From a checkpoint of a small transformer trained on Wikipedia.
Size: 11 layers, 2 heads of 64, MLP 512 squared ReLU, vocabulary 2048.
Architecture: rotary positions, local attention windows.
Training: a variant of Muon for these matrices, 154M tokens.
Each number is 128 + 32 x the weight over its row's rms, rounded and kept within 0 to 255. Layers, rows and columns count from 0. Numbers have three digits each. The size before them is the row's rms in percent of the matrix's.

# layer 7 MLP up, 512x128, rms 0.288, rows 335-389, columns 0-127
107:129064141159049167146086102080103120138125114162121116080124121147117127072133169134076104056164118059093136156081080109094144132109161155129107180149142143157063136091091115123121111092157059054188142126140163090118120171115147132077091154124138104108146116120088146104118154196098119113084166095146173211112185145106151161107121103091123151122135124117098134152133121097131173102112
110:151104108150079112147100137132186165157177136102107170197123090111181101132132147112106099130175097192111159107119155146122144147159145134111083054119116110160164096129091121156132148045076132139060096149090155129106061139140132153166124159138169085090122087168123147178149101140161170089087140123080142135169145143165152150121142194151140139149162135054090090096136132151110169063125
097:142114144140098097152165144132137085188095100170150098166097158161169100113139162145082099086181094097095093155131101116089192153135132193194119166077183121119130164129142151126155075145125137161154103191175138095131094080153120199092113170132118139118165083142133195107114134174242134158139095151131171091167143130141133140104128134154063117139090106122138108110127106114099152121106
107:141132182192114107128121139074094128128111128168122121146130174135153135186173197124114136143154155107137167078120107140161088153130149176136129090172120123130070132092127167085162139087095100157093187146159098141106098181192161159141153104146174161145134108134111149096121140119110137137052119155168149115098141153039132157070139126097099115120167046157089161122135156128196057147111
102:096111159171122142148084172120156161102146127165122096160181105116115147132117122106115120086083112154153141150168146140186152124164152079058122102109194090122153132114142171200146112086164099122101138150141114169089155103142103137138135130121160092088106174149131170100158116156121106164088150067000123181168138107158085161188152128100096172117134140144147098087097167095119136087091
106:123095106146142063121136117171115158082094136123156121161153119123091122118114158159116080190188125137116130128126157101090136116081144111112094127148156132094101160136110204144086150165168051169164142084144073116165114115142134129136112165117181120086138122094128115126123140170072090148101093043122148197088138121115078059103084114166167150065069150081165151117120143094113141130066
097:119070104146182150118083109141186186194165168158083058133117163109097149149120108117140148133140082173159192132086108168132150152108155114133200144154148111207150112108136137145098118093184188114103141099065114131110105133122142061149146129098149119162180126100163158129116116166071124118127121138119132177115158168096142150155137131128071122084117115162109087074147138174075130143196
088:104135077136163114113156072157109145082100129179096118191103081165147105184078174070150133120129110102146132159154151161120093118134089128171156110155087130137143140084128122171140149139109104138111148108138136140103083147139141186117156136108075096092205071214170097105103084088170115140097143105129146077073104126146133126060089131095152083073130137142117174142088155113096056115154
094:177112064100096104158140122099110124099124159079111090142157127124129078166094110106136127076157178100107084063092131158125170176127065136103092093053069095115138088169103088114154095101111149110111118145118081099123129117156116165143154176151129068121158166161110095164177109025155142113118125098192085104093178164125175130169111089133131156137101170123139112118118131145172113109152
096:110100188152144138178144113148137151103146186194117144149072127090119151116127104140166105167146092119119098130156133142121139137126170127099069153061126120165200091176140115186173124113126143087149113163079111139143123087070167143134093124119141127188145138154159147083097155156136117085085159118170122097119121109019146118108201116099144182126172092050119111110145169153094127154139
102:070145131155173106100075160098126083063169152134144167110094077159170105171097125114157059132127086148089156135133098151122229097105190078137168064151156119088107082124130144148160112124121094199182095155207140144157095122144122154137139136125134122124203085174091159116121106151133158144138138130104134173153140145098145151132140148186108127170164126139114128082122162150100150096113
104:074149187137154148129034163181134047114086076117175092130164143157110192084114101165125134078097135139185123111150121149075131134114155118154111129087104143109150155147077119068110165110088072122169120077095101107122152134100125108104166116127113130127133096114134136122099145126099161160082144136187189152167136105153135137155159096112098133117083122151144085194162175140142175146200
102:146133094146129137119129158116150107155111126092135164134108093146143112113086148185068165150082068099138138154115201132133124137114184066125144112126107132171132089146106071111091137156181084097110124093180155134109113141120146119140070130068129071073118149097186063103144083107123147173135140072156142078184126185067144159078130098154081177151134157148095155139136079126123068142170
091:152123183088152124128129116095133087088067115142060154138086100062186098197167123119072122141131102184137154132128118121114113161111126113153141099142090120096115059112120135165094141088118058154185195137153129110084130142170184171115121112149152131115135167195115158172094105117142105161164151123202124181132142165105146126157117130141080132135166170140158105042138146154083103122129
099:131066066147157034149121178113064111117173135108175135132137133153127119144144088121147148081122144122117129162122154201121133171138094129144133117098082086090154163069081079157143059072143113130137136086091161175181126131119078199132097121191084099098148128171106080146149146161130137156146109100181134109123165113137167105147194126117104114140138131183109109142067126089142115111115
100:139172125129100140126103102134117138149120160116077148139057135100134203135070124110120112092153143135162102137120132075054157096124113124164055129105098173141154074131132127134206089113072139162102156183107073110091085090075121123114077147140113138145111123138140143129141196151113207103158184115128146149118045121180086136136102134150150092144174132084111077158146136124187122128158
091:119115157158079077161164116130071115124110126176099100159115107151140113140094150133136090078098103150108173198084089116124114168140147099136121161146103091154119134121108150087096071150136132142100073159127077161072080178131071083150167124173156119140143113128164150175165174116136127125152193159112160109190144100091144165090107147133183116181174158061186092094129126087124115114188
102:119139216163142112108100162064146085111119154161123121187116217154118097128180190101123126181182104113190169099096113142192126115089094156175110145171133159146138095136102174109085161109094114117122117150147144118157136154121127105140140158144118138176148140073091118140089154095149180127123157096122152078094162125154206105089100122152128139105150178117158184091203115141107153119130
071:124109193128090119190134100090166137165133142169187132102162093156188162089065162104123121165100085121135135105180123195069083125040135100150158139126127126120141110145140188053123127110098138157118115140146147154134147136123109109140140129188128119111137106156144126195134122094104172166117211100075195171116145129111072107120153159129104126177113107093095118122133094120144122153198
094:105118117137191120135160161135103190130066146115136098102121140066119187145164086155125121105125097063107096096172124124124123100124183141085110144140203099130164096096117131100123151123140106092084086140125183201170103127126136163158125102076087138175145139168095086123148183159093148161121184144061074147174088139133154142110123147106178151078089110174152116077157142155082100101143
107:170118149152094119136125063113108120121133093143203108113121079124120156120164084092151134130136104116157136112152115137108129175110113113091120049104133155132165097122123134054130153127127156124114130145171108141086111085114088112118155124110158153109237078169157079103136129117176136169101087156158136092103081233145125111113046086113116098109086191131133114189133140098148105069128
099:114112154208124134116124137155130113142152147160159086114056139171148165125060085103109168100132145152161152090113116159149115154145184124112110129065161188072134133098138148149130063079129056151073143143146096071132128115119101097176119146155109120149181084115120102100193124139164124171096071119117157104125106048156148149097126165102110157094080090127173138069151161154152117092111
097:109180098167174098165147177113118127161133155181142106106116166087116113152128147136203094170154170125122173084174124153143114137101134086082132104139146065100170089096115085174081119080205131158151208177136117111101102183091173182136163083148172130109118131139133094078091102107144114145134155140146101140134181135101128121139097123125120173183160178068107159156166129114127165161139
100:156121142121114188129124054151123101189168136115131092152152168096109128132109090141055118094048154092179186108110141140066140146084125106093094133172102126076099139122145141151082200138132123138130172144107158166087095159109117126112130203134183108155150088166124138106171089101126104157127074176147125104101167156145077185118057117110144123113166134140105113120127141167187170111112
101:170151101130151084153126113119124109110179102136155133089158114123152197094153096123107184163126143172055095097151148129058122144113121170117131133162145101117147165108129088142095124061161092141114147169108095170073108139128126091188099177101102117193125128136159192110122173103100187155145136139144123173210168172174120106152153148162094149160102084135122137117099127149063090075177
097:085151180115107160146117160146093176132147107136138131090103160098141152113151112101114160173163150180135140158160167179127139203150104133095133097123088195161093101114107120140140093186104107104116120063113107092114055118128068107190152119141083147143160107145066178118160174103104124099104087073096161123127093128141180085101142183100038083132103140144149121126109145063155121141124
102:120108149166107136144153105123140149116117114116078136129093113182115107152085110164163126074176148124124139208095161104113118126216134186130134127164133089105103065138085092127078150209123100139169137141125073198113155100086116182132065128181074160128130143158138157177144166107141150148093124179104113094170132128181122096111135125155094087078120132142131136127109115173141153058188
110:131142129110161083138142095180136165054081102096135116081111132099123128110123149110121160105159128055148158103167155137167123157114119158130149157119131121126119121140073101126136107143100096101136072106095102119065037125172125194136154086167169130142129118096072096170139102152139143145116133108079101145183103126117107191205126119170153070078076134207130118112193120112154118074130
103:044066184156099178150158128135172148088103095106083094176115127148114108074139192131143080088158133137139213127134106143142163099129075123138115088149111104065169132137117122078117114082154131040127127079078155145114140121138141156116086129171075138156156103121152141120112072135149094109083059106129138156154107098117151090111165075185148133129157128143147127142111143128106089076090
106:071110149197129047152063101124139200115127117113055092136157086164144169153124147141091108140158137051114135158102075122131142145095090155166119119130142111110086142107084106109098162114142191127113089158107130122099079072111144136168105080143151118136129057185197070138163169110175113122157102127111107109141159089075135119145090113169137142116153146115117160138139075108130093177124
102:142109177127127108069096122111130064146190105219159098155174106089111181176141072120149147103146126150138152084127123117096126167131104122123099099134164143100125089202108119124106104130087125117134115129137115142084157098099086104108144107101074123104176103175133199096174106161155093136166149149147113084152079135059094118063126178124145107135110055098076092135167131079130096153150
103:101134082103123114068132150204091086068131156164154148157156124122124101169145136127131085160128133139105135087121123125147127132145114070134118046129145151106145178160168070197094168152141147134122164162088114117100150133074134148110130207158166149122135116161127102138107069123151157121155130182092173116100125049113106144138125081145117143126142071131160107105183132133105012133085
098:122072136115104112127121106177131085075087095040101093124143113102088149155070174117082130119183170134152118157155146187164129160137103139103132127160141212115144141148176130093153137099118112125073112174105136149095205113099102112197182144128105112100097165155183155060137121134127112113139104149116136133147191121174124134113068144145140169104180146131171122085173131104123193128115
089:111134131118068118117081121130207161112159147121106117101120145114124091080059140145150122158184145084128192161106140134071115184182138105101162110097092130060119139132143155088113149177140135168090096121192177135149087130081128092056129167120126088133157143087115166139118116111118174112163152109172143088165088150130156139144123112083123151119114187169096093108168081167192102182109
106:097096167140122096133111128152136140162060169122107069124160140157179103129141087129096092108121131136132106076084162115088218068153153116185130123142135039107146100138120151165125133139099121182115129096143123121138098102204117147146143153166149152135155120085158132101128039102181107067095109096121088120060081113072131162086118097133114211119142126079146129139100153144138135109119
101:131134088160178102155171131094105149084119117152115128113100154122135166101081163142147065142136117129101121081197114140080097124167063155061107123115142081192105109111057125142057157128129119085122150174135105139089150130111158178069120109134172189141149149146101079115072133084076114162140113118164085083161121121110130047093153126175134193161108133125152130127160150097128158170129
094:151166083141142091136105147121094197098120161097141116125097098158133165117157122143178109092117109154077133103159155143063112125092133130152168129109094122099115139184111169184137119108169116137124150122140052169174082105151154111168149115163124195196184113195145182123117145162135134121131135103143109145111082098116140119089145149200074106151109150091137158124119124055150238115128
097:135145108047161097081109172152129128145102110115128156124148131132123075107131132122148148129123101123160125124105145105074162102136097099135111113095100176192078112057131158117110062114161091107096137097127093145130181163020181131132150112155165169085112158107164164135162134143098163131157105046116167149141100058147163154140067168109081142120121183119140114128111047106114126139108
108:104156103065157118150123134134119159110099149153100117166101231113162174108134130149107103101105091119138146137142086135113133113108087132147125080101161185149148153144111121143069119163113156112128119106096138133145170146142202078170164087126056108121030089117159121154189129127141160145069130106120157079209122102091101084100079118137113085157085096129109136094163112102178174135143
105:150141161252097078164099063147120075116103106082174123161124105151117132128088114110161156116162091115095174154073123154149198114138134089095103112125140132056120104127134135135120136169126149150159106133109126132114139093106175120181099117176042099142156099098119126162138160148154092155113126102121111090164074104111102133137093132171157141125151143126141125108166149196066096082194
102:118095124108143063144149130161103093143113109154074100129132107134153163064153147122165092111119179138078115065175133096209119147157137121148118145159112115212159105117142128120113147133114081121099086145102141125143098177135161156124133088114102170168107122229173140172130183107094148080098120104123114113166063120078134080104125112173107150105138139066119073127140102148154088144052
103:076113115142161098135060151153172088063151098163085117114098172084127047122117188083143134070123111145121109114119137092115178111086142140096108140128163138162177145157098166084139114131146195139121116162088092113134100130062135104143080120181125148171102088166138098109150106173137131113108129172081065164138136180111149124165132116102120140080134119087142061128132116089135150071201
099:106119077107164089179072148160124130089145127119112133092120043179107128079125161110109145098092110175041129076085063143114143118123103108164079139179119076124108137132171116105102129098110193180089124129085132152159122070131122102120111154164143115138146148168139172107109126184124121077159071107109154144136123121144105194065156174150086144148113106157157171103055103132141132117112
108:078112109144130088109099121064097177100130124157126098124131151153140126103113158109119131149069109100157172090166115067109113075148152175151093146113097111117155146150141129120153096141083191143153133210156126211109077147124163231082182152147138161123130114132147138118185108103133111162159133090096061107123128085091113090145153156107119052093130100153140164150068141104140110134081
093:177132165160123081149158163126092101128142071168116182100103114171064186121090116089153160146128143127056116132151143131129159075097128118085102126132133126136093114153171133135088096113137074201132160113131082136116115160171133136128159181153107145102151155169117059127130092164097141180081097093195141159140177065048135134128122115090146128141154096078094161101148141115186142077135
096:097081170104135098139124145084079101132156098200161144146150118143077185105176073120140099087081148113109150122065109138125201171145122093130102155122170151149086145045044141126160127120093173140101117188133094115107100145090139142191121142133155160120139116090080144126115116129171127120104109172155177116150169109099154118122119145166073100180110083135118124142121154217132142142090
098:131121123114162050170083139129139125089090135071091135064139092057096142113091174139139086097163136151107104172125143167142186132120112108182151099133094119094124173131146108122120139122062146112096089152187106081158114091111155193117130184161145150153110116107147081132106125166098150099064131122180171142131131147144162145108140140070078113184097110124096077161132049112123181164130
108:102051155152111150138079130090145082165167130158083150105088129137164137163106148163100144131097186181036180124129146127121125084135071160129097168178157161197127161123140140168098140160130146153120102167122158106092135150127091124138101141095105093131140123110105141134147187123104101164152190086101117090129164144096129123177125107097078169120147107171111139147135086170157121099016
101:151087146211121139100108121156123080161214127167085109096082112120174096097071170146129101104149152130107160093112142138134181128179175157140180168149181144154122135195135109091094131137147114123174088099161134190127079135143079153167132198148098125048113109102122135069200104095113088138086116151138139157105083162124144120137096128096165105120154131127137133118109073111128106104160
099:151075085144118137102140127089151156122120094134161076130141118073111150048151121144093122132192084127109082048154153109116125147088130132173157083125147119101100071101095140120122157064060091171142186127142159140136083134142150116157126086126086164151116065167118147135135156116125189087103051159082154154109151115176154085095151093147170127134108130146188160105117106144113185091102
096:100172126142100093143128168183092168096116170139149200095164129158129125098105111093133159123148122139153094075087109123076156143142167155095154122130100161164109141184183146105105135119099137217118119126133128145141152112199153119105071099175069159106125142101134110121151138122169113095123166064105130158153090141117167134196146117123111212129188121134223173157152141147148102121084
099:090061102122077171133128076123151120169106150102117153103166129164159175106135118143154100098159087109150119091189191117101161096103122112159132126121122160081108110115092143122087148099128086073175093125158098166109102132170110189108104121075115108158123077123108171090096083135112089140061146132125167144177126176121180069073127123107070090072092142078161155157117188133131087154128
102:208139130144100127151157147142078097137152148161054164074108084068144102055107118183090145125198110090119142099127152104169146093184152134170097127119129209122147108126160144126150179177144128126186142106157109126109075178161132144152079106143077133084118141129090155118086134103093090126137119103140126102119173145171178132048163123087174128108133114136100109091137119156087105163131
116:117143042107157142169110102182105106102117177158113096083043168118144125115155119120126125132149097147159140177061087153080153144105074090074165113098100061098109120096146122075090146156154163126092164138134112158121124131155088092170116172119200130145090087146100168104090114147161155179150127049072195157113158109134116099102145093122155136100167137108114112162135111134130112166128
094:110104123096160122122092077171078097101172163174117083132119101161128106173093071094101134132127151141106108149172124109130118084107098072152102069139140118136118098138149132123086129110116142108127173170092161148153141129108097189194066164139142141131186074142175139203186106099082148155070114162121172151159124156129153152152146073133148061160096116081117150156129165175099127066092
# layer 7 MLP down (transposed), 512x128, rms 0.071, rows 335-388, columns 0-127
098:112103116092124127101101095144158152090104156091086074119196133186118129109129104179082168146157081159108173144133145119132145134110090094157115094144120139124142151115128068135124110123108175119114137194048177124152059149157097154060046200165144113157107091170116174118109145107169111130093127118179154106176156146176140168124113169083108145107097147122146110179089131149190147154124
106:192160099132095200152126128058117114157103088099123099142146082103141111164145130129106168119174103081152124167132068096150164136126159093085081194109120169131076131172183142136136107098175103111149178104149126078108080135087103090109094113089110110054088123133137127096147171109145154144153084111094108117175158163105189128098085116083115114159104109110099155157138177113139167055142
101:167165136133165197130073108118153158068159110177115144084151087053128173147144111151063167053082114108188137148170121129141088155137164147087149152143095125183126079170154111110100128135128096138128127097126196102130172155183142131150149128119094137166038138145165108081143160141096115155106209137108119137092129106173121185119110136096147091118135143171132143151139113105150162172143
108:161088129132136115157165141134060142119186121085103107150143144127122082165134095149173103142105152150143134105122175148168107174152132103110169166074075141093168164123201193203106088130118081109093128097090156138086131106215133113114099178152101107159106151142129153136157181111163143170102152109150052101187142141114114182130174104160131145058168137073105121133116104119160125138144
095:162063170085114116133131115110092191115104161166121155114169157119157133125164123185136125162149133092103145137078152066109175157088107135141143125158130098117226123091111128188138130112108126158145105115186123140202111157042160142125138130135089121158129111091132156074090136107168152119051050096133124184064152107139142115073116117127156146136133117129122110127173133154148066134180
107:134132148093118170115087132069158134183164099054141140123096115139148183131146121144119160043071108143105132100115149094061065098109121140131160213147131067150107111188131119092073141091132099100125194106112130130132183089114131157140102151150095096166094173177117138103141109088147070134168119125146116126185123105149078121119142148115096119132096095182067142117151081180146106133144
102:143114140082118129176138186119128111126206139092109060147111148146098118127126155145102099103116117140092111138120162173089098142116161144147132119141120143147103074131168042092131094103169119102140044116101175113156130080157060136079165107175134185122070114123132094085106117155115129105075153173105141154118067132154129117114179154143113064126168159098167168102080052130160155126091
091:166160164108119150155119160098199080178095139158115136133152174019145117082122106180151162164175080135123111034134153146087129106108180154101131166176102134105130094180131100140156105074158183123146133168118154131173104152128125134146093161140124133181072149119089140123092141087106181126169102099141108159134101134178145108153093139112089172128160146105171128124105106134163197128108
092:121154135130175151135102118109140159079092159195157111086140155095154118076114205164180065172148096163100142153128090163172145154062115124159146165132094132092103119108165152185083146184117136094179146116109125116156125185095133173132151151143173151115114168144156157112109161120070130094186159149088135137100149182145111156148121101179146118088130117061188137182138122099078165122103
098:124081110125140161108134097137126111087093119147159161068132096135132107187107152104080118143089102139145064094128082141093162092124127111111115133220145177099134183081142082102127155181149112160166133111088167201094095053187155159101129080117173141072161132163066135120127123121119170133179154124083118090094141124200170126124110133107095140141149158136182160144129148122178142158117
101:187216138117153176078129150117070175204103076118133145184133180139093141086130122116154127122189136145101111083235124147099126110154175127155121180163160117166160125088149078152110148105139139094106154127131099081143146148089146150135131091135163112137144108128162148108090149087050128093095123116149094081138115101105113171147172141116107064157122117144113167076162100130134105156117
105:145146184159080147115118091182089180147086188113090101160094103126117135107164151178083076121146158141058110132140125138140124092128163166173088164158133086090137135169123142158120151177207118119090128125145150117126128070112148131094093150180162145129165097110181140136112164128142102132178123177165121103150198130041143104107122184074116123159161190135157123114143140173147123079154
096:145067160180038137122149063128086149125115117123139120145148098099137161137098149089116140098142119120029146142131132136149124160123152158186128079099106101104126086145089164193133142115108121125130128084105108089162109154125099105163084114138121144080093143198144165125136184160136107095144127153115142073109110178086110129122165182094107145150166106132120047126112017122149171119125
097:073144181131085151121074136142092128137131135101105128112110117164055104091083126066162082066154148103138109158113110113142192089198130142158155169135126129153141149114084130111107173137147151107125138147099143173176088149097118101123188142082139113196102105100126119080201109075084140151071113090096089053126122110181145132064091146125131105139110110124134154087147099136132138170070
101:099136114162092139091125130184189086062128086107099100162114140113146131078108115159111099100126106172091149091125108073097153141099103103075105095102120090135167126129118113160077145180164122114123089136179109107071121078156163068108159141140126141186078168129089084154112135109177158083076111180125130080104107073198115077154106112110136110161115106132113122135148156148063069113174
105:140106103137170117134173107102117131105142105115135148131164161120123126138151152155163138079072148092129153086121130176164124156143124155066162202148118086138139063136100085128060163128123108132170141130101100058107141157207147179137195135124129148143117153149095142119154074096154156190067115142106089123085177079113159116090165084161084110114096073129123167107158111159129156047159
097:122124109065102178123115088159157128134099158095121146106124110091137147105142163090164075179149137112174049118137180121139158075090092133127039150132131149154124138124151099164115196090108115107115146107104110071174160122121159137137098098144140149109130125147060115091149112190101096135112100093149137105121142101177044088169182109117128134122096102157108174129060197087163144140081
097:098164096146114091086113135159114090135088064191167087118154095138162125097111154127111144149116133143110154104095058163148141162141159097169096066197143091157157133139145150163073101092157185168198144153137099106146149106117193123140188129170158109131156169102157099120190161171078158153126174141130109169096121131086106122115164163107128147121070110175129154110132111122153122108043
088:132126070104197125042130111153110107066094133149160104149076147100088168118158104171102134166142164134120141130080117074169184127194113129085100064150165129109071105089087042182097086127157102108162137130115138130091094127154174131080161133065105168107147090138105131103150161129111104095152086154140076103130142101183173144134138114140122104127140109142145113160123155114112120105061
099:167154082108158103105175092100114111123092133133109182118114181166149150129113161134120150096113140105139129089076133157154155184165130117180182153121078168128073117225119136126061135105130144169126145135163183121152188116175119085171115155144125128140098142082130139127147107174136113087128148114170154133096112131064119099150128141126170152128125177202081136146185061063087105079108
100:118097096168143188119168162076128092127165087141196087118125138083125159169134119133211120089152118121126122199168165042158113148124166093095134138121120157118168148132073140157175140106171107162152160117128110152118089107114128116120162127125096184107095132148123069112087103140165126148129122110137143177195124124176192098063125151146125085114112138134118062099136078195092085143143
096:164109106190162170113117123052131164109097219134091136149089155124128151106034151114119128169131148186092155149145168171113100156144159123096150124126131094099154141083112177192197119128130198173142111104106115181161132155084148126105157137129175138114122093113124140128070138097153119171153115124174158142120168117102219112150093140139157185112104096131118110094116135129123130065150
098:169126177135120184103113136083181164109132100151096138122187107108105088110186123128107138100164133158123074153095127105125083159160090185152139105139087088180081150146186102151099148151132211141176074153114158163127140122131175157143155182159149105167100159065154159101100104061135160102125141161110121071107180099167131126124165162127122158122094098147091101053136084087112118128124
101:158176088157112099153130105119113082156139161194148173149131159021129102144137156050087090129188111094127138210174092131121103123117085171126121117135136114178045144103124109127128102137200130163176152165136190147129156103090168127115144105139086136171144133152168138112130150135092157146092133103158068106121097156154142112167134145104169148108081140112165121119081130148165113110182
100:105138149117103146101110156117104124155125077124184125125108204168108116103129124192133158142097137079153129144102091099169112070115111102130113100155061139124159111173099180077175122164183095085160191150157102104144101114130143107099092126094103084130133156170073070133127128156110119192152156181171139119055113145168084116121179153143098182138139160116143112112173104206137117094082
095:097140172129102114069092129114097169100152107144137156145109124156070093109174122088150144094139100076129182175122157144162076117207093090116078115109211120117136153144092083138186102119113119153125139173162081122120112155119182095146107169127111142112147184102120136168137067137118159098197130119182102190158116105136117128157165153141086093095113141167100059167148120160172160096100
102:112110068103167123139122070105159093093104144129140109154105131111098162152114157130149145137131144108138135120111110088118146139094145153095129102185110139156098112090104166110192116110177122056101141096060106079101142207192220133148087171116131099091163140140154141095188130160112099125104124132127185160133118105127116149166092099139118115117205203175153201109164115105182113107135
101:150142083135102212172115100138209147092115163123130143119104147101128106146132110105076115117128125119157167107080095168134126149166082104113091214112196160138160118127172140141133136196137143155139114082138079140128099133075094093096096113093077095091159210105132104105126177132121102198103136128109141104127139132144115201138139136118094097134149228131176132172150138094144139119147
097:145093136094073123155151153130122112114132151086113181128172143103162135029136138145146121142108097160118147144107140153112129157120126126080161104190097131114119183111174098097068100145183103089167143122132111123099156162211120077153175144126088103132066117183100157093165058122080075116078124120089126116207112112101091132149085091109137144123134179112089111170135122093162074142122
105:107142145115109182091152085106173079080150121109120108145072156200155058129085157133166139105094128099126122130163145140058123166137096159117106046144114190138126158135130152129161077165103152067125145129199152110099103111126127103096125104164104166136138166148131109108087087115083093108144111168134148153191122187151091110079062113097084105074141151144132105100069117107142117164165
108:133101159101124139182173124107109154178130113114172146118134101189132132132147130077171159122109098207103135109130102131090095031140125102179070120058183130135127158133135131143163160123110114129175194081151126146067098122107125103101157182133077126075140094112086157099131132162135126120123158120114140145176085095148160108140163142101168096147068061055137102074165125138131146169117
096:072119057150121143123105128143173133172133121109149161143137125114094146147202092154041048115107112083078113076093109157183106127075122091152127083176157145150126127122096105139124139108120113125148080137090092125106075148135110209112082138114094171143143091164109135141168119046090176102099102156140132105145099088084149116146082118166161164131097123086152133143119179157078132116089
100:150137147159137090126131103062092130127080131149094112109076162135156133054167159093118141146102058171133114146127111103134121111144085113195172131073105183072129091088079161083102136098177153166095117110089122135152090107102174130173139229110161095175111153127124127094164101133165105166105127106135079080106124108170146126126189152143122127182116134121137137074150059128166153145139
096:120170183093128174133146164129113173182073089121127110156190135156123143167156103139112115172110099184112100093209145160177157125116130147151126117158169089198168116103097130122154145067140112098212160128132167151109123167163133135107106073118131139121139099178129138141121160129129076101125043123115079150125137160073138163089098136146135102134101088143143171145130186101108155062182
099:128170167107100093154188104144120161119149132106090154115101122142056105072079123194125127158172140138155156143133161116168185126105184156157092127181127163143103097159141153139129127132119159138141172142125168109077148066140201106168118155106164177218105116106173076107107098041200123132100129109105139126169210113107133121140124140143111144096130128128171164079127156145145146142130
101:162167099142144102158187122155172171153124120180149128133130091051175125090147180144101108107190119040101168102103146104141148118112100148101124093150111064103142118149168090185193089083114111105135181177073134130111124115116136156117126140078137097110067153127083148141107131132138096088121156140180143148166095205087126110170117204159134146123154205124145151135126117143142131112112
093:045119119164142130075171113120149096103133143114172143171078132167076055133089128090102093158129125097086079083096117150174180149118133105157116102185168145143066186102139150110134053127069099094134106081145186134158082150107111129102127148098105169138183146177126119171107160132111145124097135150167101121137115144207174148115142141154153115112124137089170129099130116065106137152080
101:164116201180113144128147116141132160134135115151150089172072172106129164183102148118054114100154100121125118137172148137099110154071079158125105104158127077147104143181124123099150180140147143084082124081091079148171115121192140081100144152083145111177155041109104126108092142103154134105151152141082124093152163135141152081110187123147149166131143122134105159096132171142172036161105
106:102118166157147130086152143116137186093139140063166150094162080170138145102155116130149124126123141198070142150169073208131122115137053148122134088106144089070138174079101105149108094118122146172160174105129113082108127134127165115132115100109108139177106133183121179146117165158108197135111114164159114127149080181086139115108142147116201111114154171129079119084134088124080059100100
106:180125122179114098161151123127095060105109163177166176143127139150081084118127115187101104155152178131119076100134085179117072063085124155098142155108097088113057159160109137175146143171091111148148154100145128172137109130151136123086092102126124143086108099157128141138127133146090099148116086101101100118081140121148203130185131099074141119143066098120046167194076130134101116145127
099:134132174153100187150108090159131135083137181171101124178116112059126125132113135054156139157145112121165158117120116116146086146072192111123155133111156132115066132103161120075198176137125106180123118191089130148127184085128167101134120162163128095105112145176136101099125148138120084143020132132112185174104088076163134146116147154128187162151127090140086131138150164147141157147082
105:212115093115126108151166123148127114179167127099135117175169074149159146066114126104186182169109119078094129143141129161126106094153127213100166112093101158082115131161191156121164120148156071111156085096131175162123185157176126182137142181097178085154131175114197136107129136160094138150137103127181124082125098076161147118135153124101101142103094115098095158155152114157088134115116
097:091086093160126078095125176149139145123153050103151112119167141164173072148144132184077122107183113164117141168161144108109108104132125151121102139118125108119116109060118062142109147113157107105158153194068196151126115104159149085095177175114085093142161140132113069109190137085172082169117165119110120103153173131145127118160155100121106128080104148144174075190165106104118105177149
104:201130151067132109165163091125145111137130174140056127151125155161116120163143062123133136154096107080084051141132178140131113103136066089150172157083147138231134158121110113139099185156134122078138142131127130165168102160115112124136081129200144081167110152190151129116163141130133165118112130135153185113144102157133161140110078104085159112101107127097131130172055141096145106183117
097:119159127157125148098113076145113156125114092125158108113053111123181133167153156132068098128131204178144131207102122173152088124149133211181143181180146103110108146128116161069173135126147103105111087122138147155104113096105102104060128150105079139166117092101158149170145116102095085106127155117139120061104116149135067101123090128104122165098095117083099052132079141146133159176157
094:175168157201152139116120179157133150163126093110147099096121110084112143087132087098116103144138128176159126104184164094104104138122198115177152134132088172077100141080125134192142075119137192147146112165162126155144125103153176114102130136124168164114144150169078140156077150156085135136156113098146131139133107107059142138119094107185161161168101055184108114142114108148087111032143
097:131115113125167141189177081048130103195139087172107111055142092076118116111116130132101149184148177109132102132134110128122161170154151164094095062060067167126145102129129103144158099130129110136106151161108124164130126181134175103123090125089104128120111092103071054145176136117081111144163114093115097176151188143111084136120122070144143126130167109131108094154143119158115182111056
107:147181154152129166105141162139088140165113177158138144074101156166100096153156106130174018109140135120174165099066160145129099119086143126124150086122115202129189097150166133083120117124118112099135046177136100094200140134137174158130130137151131144132100150210104159101176123131165138154134075145193121153149125133103119118091139117134079107100178139120076116120124151097093078113110
103:082110146077119098107135075118184158112085102133152105144092129191071150150144128111062168128139098085134059107122143127118141165158111123099109052085080119115017109109115081103108137139104132115166155090089106108169115115087144092174138131124179158174098153178126168076087105137120155148147120084103135158151141145083139142127134121120128161137144161157189118114113166176175179117077
094:083090094173118167170078161088140071115132111139130108155123109137141148207112127149105112191198096174156116108115122074058134114141102125133149172133122094084129133108109056143120122146078119085110123122151118099142178158115143134073118129145120128126153151145108044116167088161075104159111106164133146117158142174223155134138133119133165142116143121115206103111107149165086159071179
095:116159134199140162162108066096137085163158137096090112100181120135091136153131111158170098124110171095071079147154132081071095111156095123116096107121132089099135104118073165082146113104122207063087140088116170141148154175207106137126181122156140142133154140155113178093098122094160157185153091083151116154139123173117139133065126163125154077141104134143101127135087141142125186182145
097:169081108072116113084072073139115113182144120106114160121132139145137122132121148159179142088177107133076124166193151187198027155103086103126114117134083083148067120149152108154138111158122081139158141099146119105163149130162176125123107162131148100110107086082182094191089103097149158126126094117141162080097155134121156125128084120151147132168120189093144066081116123147144083133159
101:102147112116095177166139154131107172118104125133140187146115132143127162147132130122137137227062148079140121127125160150131154115169162043190095090138147118119133108141111091087169122101094132057174108129098085080169144101123089037093125116130153170115088124197130135145096086150150033140097120105133110124124104110110120130090079177083183135126103110139169128101141131079142164115133
102:162135217126148141108146121075135156117106147061138134145191177102078144135160041199132165116145130128113135169119164145137070128111136148147120106081123178131153162121135183178123090040094175159107049149114112087148109173150149136099144155150108119072123152153168182108173168070125166119120158098130098093100133157176111118170091151134124127109115131099143116129085110137156116109147